config = dict(
    n_layer=10,
    d_mlp=1536,
    norm='layernorm',
    norm_place='pre',
    rope_base=283000.0,
    init_std_qkv=0.0263,
    init_std_o=0.0,
    init_std_up=0.0263,
    lr=0.00108,
    beta1=0.95,
    schedule='wsd',
    decay_fraction=1.0,
    steps=6919,
)
Each number is 200 + 40 x the weight over its row's rms, rounded and kept within 0 to 999. Layers, rows and columns count from 0. The size before them is the row's rms in percent of the matrix's.

# layer 5 attention key, 512x512, rms 0.0476, rows 281-306, columns 448-511
099,157,178,258,215,195,213,206,222,205,102,151,172,233,188,254,245,229,246,120,143,227,245,209,129,155,258,245,175,261,210,214,258,183,245,159,161,195,158,254,177,270,215,238,94,211,242,278,207,224,232,205,222,232,235,181,204,130,277,216,189,230,238,202,213
102,214,275,173,169,190,222,281,171,211,235,206,235,281,241,178,167,219,217,127,272,212,277,221,187,295,215,179,254,175,168,150,165,161,266,163,182,193,179,176,109,189,141,109,175,204,186,131,227,217,170,241,161,214,230,179,167,185,180,212,163,189,95,183,234
103,258,220,161,230,201,190,229,226,229,237,129,253,268,264,144,161,203,158,172,188,159,189,143,185,282,233,263,133,298,129,117,241,199,222,190,190,162,173,204,183,205,200,265,226,196,150,182,208,235,220,162,171,206,195,140,143,190,248,245,243,237,245,167,215
104,214,130,146,158,188,197,185,179,208,173,223,220,112,243,247,119,184,210,163,261,223,276,226,169,185,173,266,155,148,218,210,116,309,194,171,193,221,174,229,280,92,229,173,182,252,238,192,165,150,223,252,189,244,209,207,186,143,235,185,146,251,190,214,181
097,169,243,143,215,273,216,230,199,217,155,254,203,235,264,175,178,218,202,175,202,217,251,174,198,256,206,228,159,194,123,195,209,148,268,222,245,259,223,169,145,195,214,159,131,186,212,192,252,234,132,162,194,245,195,213,130,130,212,207,208,244,154,125,259
091,211,237,214,210,269,197,225,197,267,210,151,155,225,162,168,225,172,199,121,219,287,264,209,196,251,211,232,264,226,216,158,221,207,219,251,116,121,181,261,174,203,210,153,136,161,228,136,183,157,190,223,114,209,194,195,187,234,188,198,221,198,166,214,225
111,200,215,184,169,225,125,196,257,247,79,232,261,177,122,232,224,201,270,166,191,159,253,163,215,245,300,151,121,218,199,174,187,214,233,293,215,234,183,188,204,201,192,228,153,197,190,180,253,201,270,181,171,176,128,142,201,114,243,305,212,143,191,165,225
108,195,236,256,221,205,159,215,267,183,200,247,191,242,241,232,100,164,223,187,285,223,248,171,236,204,165,245,210,193,186,170,226,228,263,142,235,217,192,204,190,255,219,203,168,187,221,221,204,219,153,174,221,234,238,182,248,177,223,176,209,252,170,166,269
099,213,170,233,110,192,159,228,209,246,177,251,179,165,227,203,183,216,229,219,184,197,196,187,210,257,201,219,172,233,226,252,226,228,151,200,226,241,212,262,137,186,181,189,198,201,235,217,161,196,274,206,223,153,167,279,200,228,174,207,199,225,214,251,222
098,171,228,196,243,191,248,160,115,227,149,230,239,267,193,255,212,198,192,272,121,230,162,189,192,201,114,200,196,235,217,271,232,254,193,154,193,152,233,184,245,209,174,196,151,244,174,206,168,243,179,186,230,173,165,191,202,235,196,210,148,241,213,217,241
118,163,189,293,137,174,179,273,214,194,228,199,182,155,188,203,156,205,217,205,252,219,209,166,224,155,239,171,255,136,249,165,198,234,196,201,186,175,192,248,149,158,184,139,182,98,222,218,170,215,195,269,246,174,194,175,261,117,142,162,188,142,187,178,188
101,193,234,124,212,198,156,102,141,217,159,187,228,224,146,122,279,181,194,224,195,178,173,198,127,231,175,205,200,295,143,220,311,113,167,165,205,129,197,220,206,264,184,188,198,168,121,230,201,157,217,140,182,169,175,273,195,236,204,232,199,167,260,276,126
097,200,255,179,243,248,192,245,182,233,210,125,148,199,200,167,213,228,228,209,259,254,191,193,234,301,208,201,225,138,193,150,187,234,226,228,235,235,194,176,187,177,209,255,287,184,232,125,246,250,143,242,204,260,220,142,107,159,167,144,228,175,182,194,236
104,236,213,237,228,235,265,110,175,183,194,130,232,269,238,208,204,224,216,261,243,200,153,220,159,190,212,174,171,231,248,136,222,153,194,211,188,156,166,270,273,159,205,227,221,106,266,158,206,124,188,226,229,161,248,162,146,282,224,179,205,233,140,233,155
103,144,201,256,211,235,230,197,272,151,254,245,164,219,274,213,165,232,174,210,245,200,206,259,289,159,137,235,199,174,189,153,175,201,176,209,259,194,198,273,266,95,216,202,192,162,203,258,209,184,190,218,197,221,218,190,255,272,166,187,188,139,233,165,159
105,231,189,306,220,141,190,202,227,226,199,198,180,193,183,222,222,236,172,173,198,250,223,197,163,222,207,189,185,264,266,165,236,226,199,270,169,220,156,176,87,198,247,275,126,154,134,230,228,184,134,231,199,197,262,209,260,113,208,196,231,214,195,152,195
092,159,161,201,215,163,237,187,217,165,145,262,231,171,215,222,286,257,229,163,176,196,294,196,205,225,191,301,105,165,193,151,198,180,280,201,238,250,153,222,131,217,178,195,161,211,178,157,190,218,224,165,226,154,220,134,183,190,208,260,183,154,129,149,192
108,215,192,148,156,265,202,158,188,163,259,212,166,202,228,186,193,213,189,209,212,132,157,204,228,161,187,219,136,148,190,200,216,213,174,218,272,154,171,210,229,158,181,157,232,241,169,266,194,172,217,206,194,191,273,232,196,169,176,134,217,151,219,194,167
098,234,160,161,160,196,203,216,99,235,132,138,115,108,149,185,279,191,127,279,174,201,204,236,183,150,245,166,294,223,171,160,292,160,221,239,167,183,255,254,214,216,206,214,214,166,153,207,189,263,190,258,276,228,176,219,152,196,158,227,191,232,177,201,169
097,239,233,200,240,180,159,192,180,199,220,231,283,165,193,214,194,215,220,223,194,242,193,255,193,198,160,237,219,257,246,270,138,169,180,257,223,221,209,164,199,221,164,189,220,160,147,240,228,246,219,177,235,186,147,249,229,219,159,221,207,165,139,156,208
099,124,218,189,202,207,119,228,178,142,204,171,234,198,89,140,182,179,213,234,176,238,138,158,195,248,140,171,216,168,249,231,243,182,221,222,192,194,269,176,142,245,166,223,249,270,91,193,188,291,177,187,231,230,127,237,263,225,143,255,170,161,223,218,173
100,185,175,240,257,246,216,213,208,241,129,111,174,227,240,209,298,186,201,281,168,273,123,169,188,159,209,221,207,267,252,229,235,220,166,239,213,190,174,231,202,179,218,190,229,228,184,246,138,232,273,183,182,158,164,257,154,193,276,242,257,177,305,205,199
103,239,140,177,148,252,174,152,226,213,209,210,190,168,143,208,198,210,202,221,199,187,160,163,193,170,202,148,157,135,247,103,271,246,236,218,219,182,151,144,129,110,253,188,123,232,184,209,214,189,284,240,256,179,152,229,182,204,166,242,220,139,250,183,194
106,227,199,157,222,146,142,240,204,181,141,176,245,148,318,210,165,210,214,177,219,246,203,139,198,243,223,208,150,113,142,174,192,250,195,213,247,246,251,197,174,202,195,211,181,160,207,180,221,204,192,190,190,85,188,141,209,107,183,231,216,177,190,116,238
101,265,197,164,182,256,142,163,307,209,266,250,193,163,228,195,188,232,228,217,229,212,188,271,248,186,176,123,173,160,217,216,138,190,222,194,260,201,301,116,174,127,242,209,210,187,242,153,181,146,177,197,80,205,246,221,213,185,174,166,165,179,159,218,132
105,187,200,146,203,258,174,150,141,179,211,163,165,171,187,159,256,210,148,225,152,252,217,229,199,121,182,170,237,253,158,123,227,174,162,222,230,150,180,217,144,190,174,207,231,245,171,262,199,185,206,197,234,191,176,245,265,211,174,207,223,124,222,188,63
# layer 5 attention query, 512x512, rms 0.0469, rows 282-306, columns 448-511
096,195,179,160,131,101,272,182,203,250,205,225,231,211,229,191,206,249,229,154,245,254,155,242,161,209,237,214,179,190,179,153,122,260,230,240,197,203,157,137,184,178,159,166,254,211,225,260,222,128,250,211,168,190,140,161,143,195,188,142,222,193,157,162,216
093,190,139,117,209,172,255,270,328,239,213,224,241,186,269,155,218,195,169,188,139,225,184,217,166,189,198,247,164,237,145,194,268,245,138,177,207,198,200,205,190,226,196,210,154,221,214,241,209,249,212,184,161,196,210,211,104,172,188,157,148,242,221,259,234
100,222,218,246,220,111,220,161,146,136,218,192,172,218,224,166,198,244,210,127,305,206,283,199,163,137,178,200,200,180,167,252,166,144,122,208,215,221,219,248,209,168,221,145,246,224,282,257,155,147,180,220,179,261,204,208,280,111,200,181,119,182,252,265,126
096,145,200,191,230,220,232,264,174,181,228,231,211,188,239,204,210,225,217,176,200,202,187,205,252,161,183,199,156,188,155,246,166,207,200,217,238,201,148,195,207,243,176,228,183,231,244,182,177,259,209,168,286,228,177,257,210,215,216,180,205,234,164,221,237
097,172,225,173,220,195,208,196,247,187,204,167,108,182,234,159,176,158,202,197,203,245,265,266,169,180,215,247,207,213,251,229,164,262,245,192,172,161,155,184,217,141,166,179,244,228,229,185,207,185,256,220,158,149,227,165,178,239,247,211,206,235,220,217,202
106,194,144,230,165,257,168,255,203,179,109,221,305,95,166,243,233,211,213,210,135,173,142,183,207,194,232,171,194,206,184,235,165,199,171,208,228,121,170,266,174,182,175,176,159,192,230,86,196,138,240,211,205,268,188,211,143,202,211,281,136,189,205,217,257
102,230,200,205,225,191,237,308,204,171,191,297,235,193,226,154,127,203,109,134,220,253,169,164,172,180,115,186,148,200,159,152,180,210,190,183,218,211,191,220,195,224,204,138,162,171,227,178,203,168,141,177,162,270,245,249,144,176,192,195,217,151,186,218,253
098,252,184,183,153,232,219,157,236,220,204,210,223,272,235,178,213,174,199,174,211,159,243,231,159,237,144,184,183,207,163,254,230,158,216,227,231,265,202,241,236,216,192,202,198,218,260,250,242,228,193,189,171,169,132,193,196,181,154,158,166,211,249,255,234
093,190,220,179,229,179,248,194,140,189,216,237,255,232,176,180,181,195,138,201,182,156,186,160,279,217,164,116,161,204,250,170,188,210,225,258,287,179,176,153,195,214,190,223,124,223,83,207,164,230,102,223,212,128,152,184,168,135,210,153,175,170,243,224,127
105,212,217,215,219,199,147,175,152,185,181,204,158,142,171,172,205,187,248,216,295,269,198,199,134,243,287,186,279,194,185,126,233,254,188,214,142,220,170,127,249,203,274,163,172,210,223,124,201,268,246,241,238,189,215,202,138,201,190,285,209,176,204,170,139
100,231,230,177,216,244,211,138,269,222,229,167,171,211,181,192,196,100,224,248,187,169,154,203,170,185,167,200,232,233,225,266,260,139,216,166,238,174,173,288,204,183,172,152,192,143,233,210,130,214,251,216,190,139,231,154,203,224,130,172,160,203,198,210,203
094,235,231,112,150,222,188,266,110,126,211,208,226,200,186,205,278,156,227,187,212,264,193,209,207,200,291,178,199,244,175,185,132,213,216,239,192,249,152,177,199,174,186,186,235,221,206,168,266,232,253,170,241,209,262,209,186,164,255,159,208,173,214,234,168
105,214,263,204,263,177,203,145,183,136,177,208,249,248,219,117,217,181,160,199,254,199,166,241,185,222,207,234,133,139,208,205,197,248,188,178,274,191,218,261,245,201,242,167,186,128,197,221,181,255,257,192,145,266,231,216,164,194,218,211,246,190,201,229,159
096,118,204,204,169,166,244,230,207,201,274,215,156,151,241,170,222,154,195,164,259,228,190,183,165,232,279,201,185,197,231,160,177,249,95,187,207,182,238,182,196,147,236,122,186,175,226,231,167,164,135,214,135,165,238,216,195,282,165,243,245,218,241,186,154
103,215,188,154,239,166,237,232,186,246,244,183,165,181,229,173,279,298,259,202,242,129,212,222,150,198,262,269,231,220,234,196,166,245,259,179,182,240,244,128,201,243,210,174,97,193,189,136,168,312,265,185,200,270,204,209,161,195,227,252,135,174,160,150,214
089,214,200,196,216,196,162,298,121,213,120,219,190,174,178,113,274,265,278,177,156,169,224,199,195,226,202,259,153,213,254,277,161,276,213,251,231,223,145,180,143,216,182,179,214,183,223,109,251,198,211,283,155,207,289,102,190,173,182,247,198,178,204,246,160
103,258,200,168,205,176,145,179,190,265,283,153,267,223,214,178,202,211,163,258,247,204,203,187,241,195,163,254,169,164,237,177,202,210,231,227,199,275,274,145,207,252,194,221,172,257,132,222,229,241,204,134,156,146,173,223,131,202,215,174,197,178,262,251,172
096,223,209,120,225,260,176,126,174,172,173,118,86,190,199,200,241,161,303,254,189,192,215,177,226,241,187,158,232,245,193,190,265,215,203,238,174,194,256,176,218,143,251,199,251,213,171,190,222,228,214,191,276,193,218,199,231,234,193,216,158,106,220,266,126
095,210,190,189,189,207,165,268,185,150,121,173,216,158,175,158,230,166,210,138,286,224,207,209,241,250,261,218,195,213,187,225,198,176,236,215,192,192,244,236,189,170,165,150,225,225,179,117,197,141,187,196,171,333,144,222,197,174,225,209,207,161,174,180,193
097,145,200,170,177,279,146,180,224,186,210,120,159,135,172,274,186,191,205,264,241,246,157,207,171,218,205,248,249,202,274,210,198,182,257,228,180,197,247,207,247,111,269,265,212,262,120,131,247,221,125,196,195,206,215,241,187,238,153,204,247,234,171,194,135
098,143,181,165,225,287,173,190,296,207,146,278,190,287,213,168,165,212,243,236,157,187,247,221,242,197,186,195,176,200,207,237,257,216,203,134,219,179,138,262,218,180,163,175,158,218,191,190,162,277,251,169,193,153,200,256,188,230,193,162,124,161,212,208,226
097,248,194,163,191,277,158,205,131,260,223,170,212,152,199,200,260,208,270,202,210,196,168,132,178,174,216,248,154,169,192,190,186,222,210,185,234,246,175,127,171,168,227,146,176,215,184,190,208,191,239,235,221,199,112,245,198,194,180,186,133,146,216,184,188
104,154,230,233,176,229,180,181,317,117,156,222,235,178,183,262,138,222,221,155,214,202,175,172,137,205,201,225,228,207,165,274,242,213,186,217,212,202,112,260,98,180,181,233,196,201,201,191,235,229,193,198,184,199,209,183,217,192,145,157,122,123,217,216,215
103,232,225,231,141,164,208,210,186,305,203,177,212,207,170,200,205,220,271,222,225,229,177,254,224,261,180,199,162,207,189,217,179,154,202,195,206,184,247,146,145,183,192,216,196,210,257,234,162,130,271,178,138,195,161,109,226,215,102,252,168,168,220,210,160
096,275,181,164,241,200,172,205,222,303,204,170,193,164,188,188,196,167,236,263,97,182,190,224,231,161,166,251,173,199,245,200,185,204,270,196,258,201,179,141,211,150,186,208,177,215,167,245,138,203,309,205,200,167,191,174,229,202,159,238,186,91,167,231,136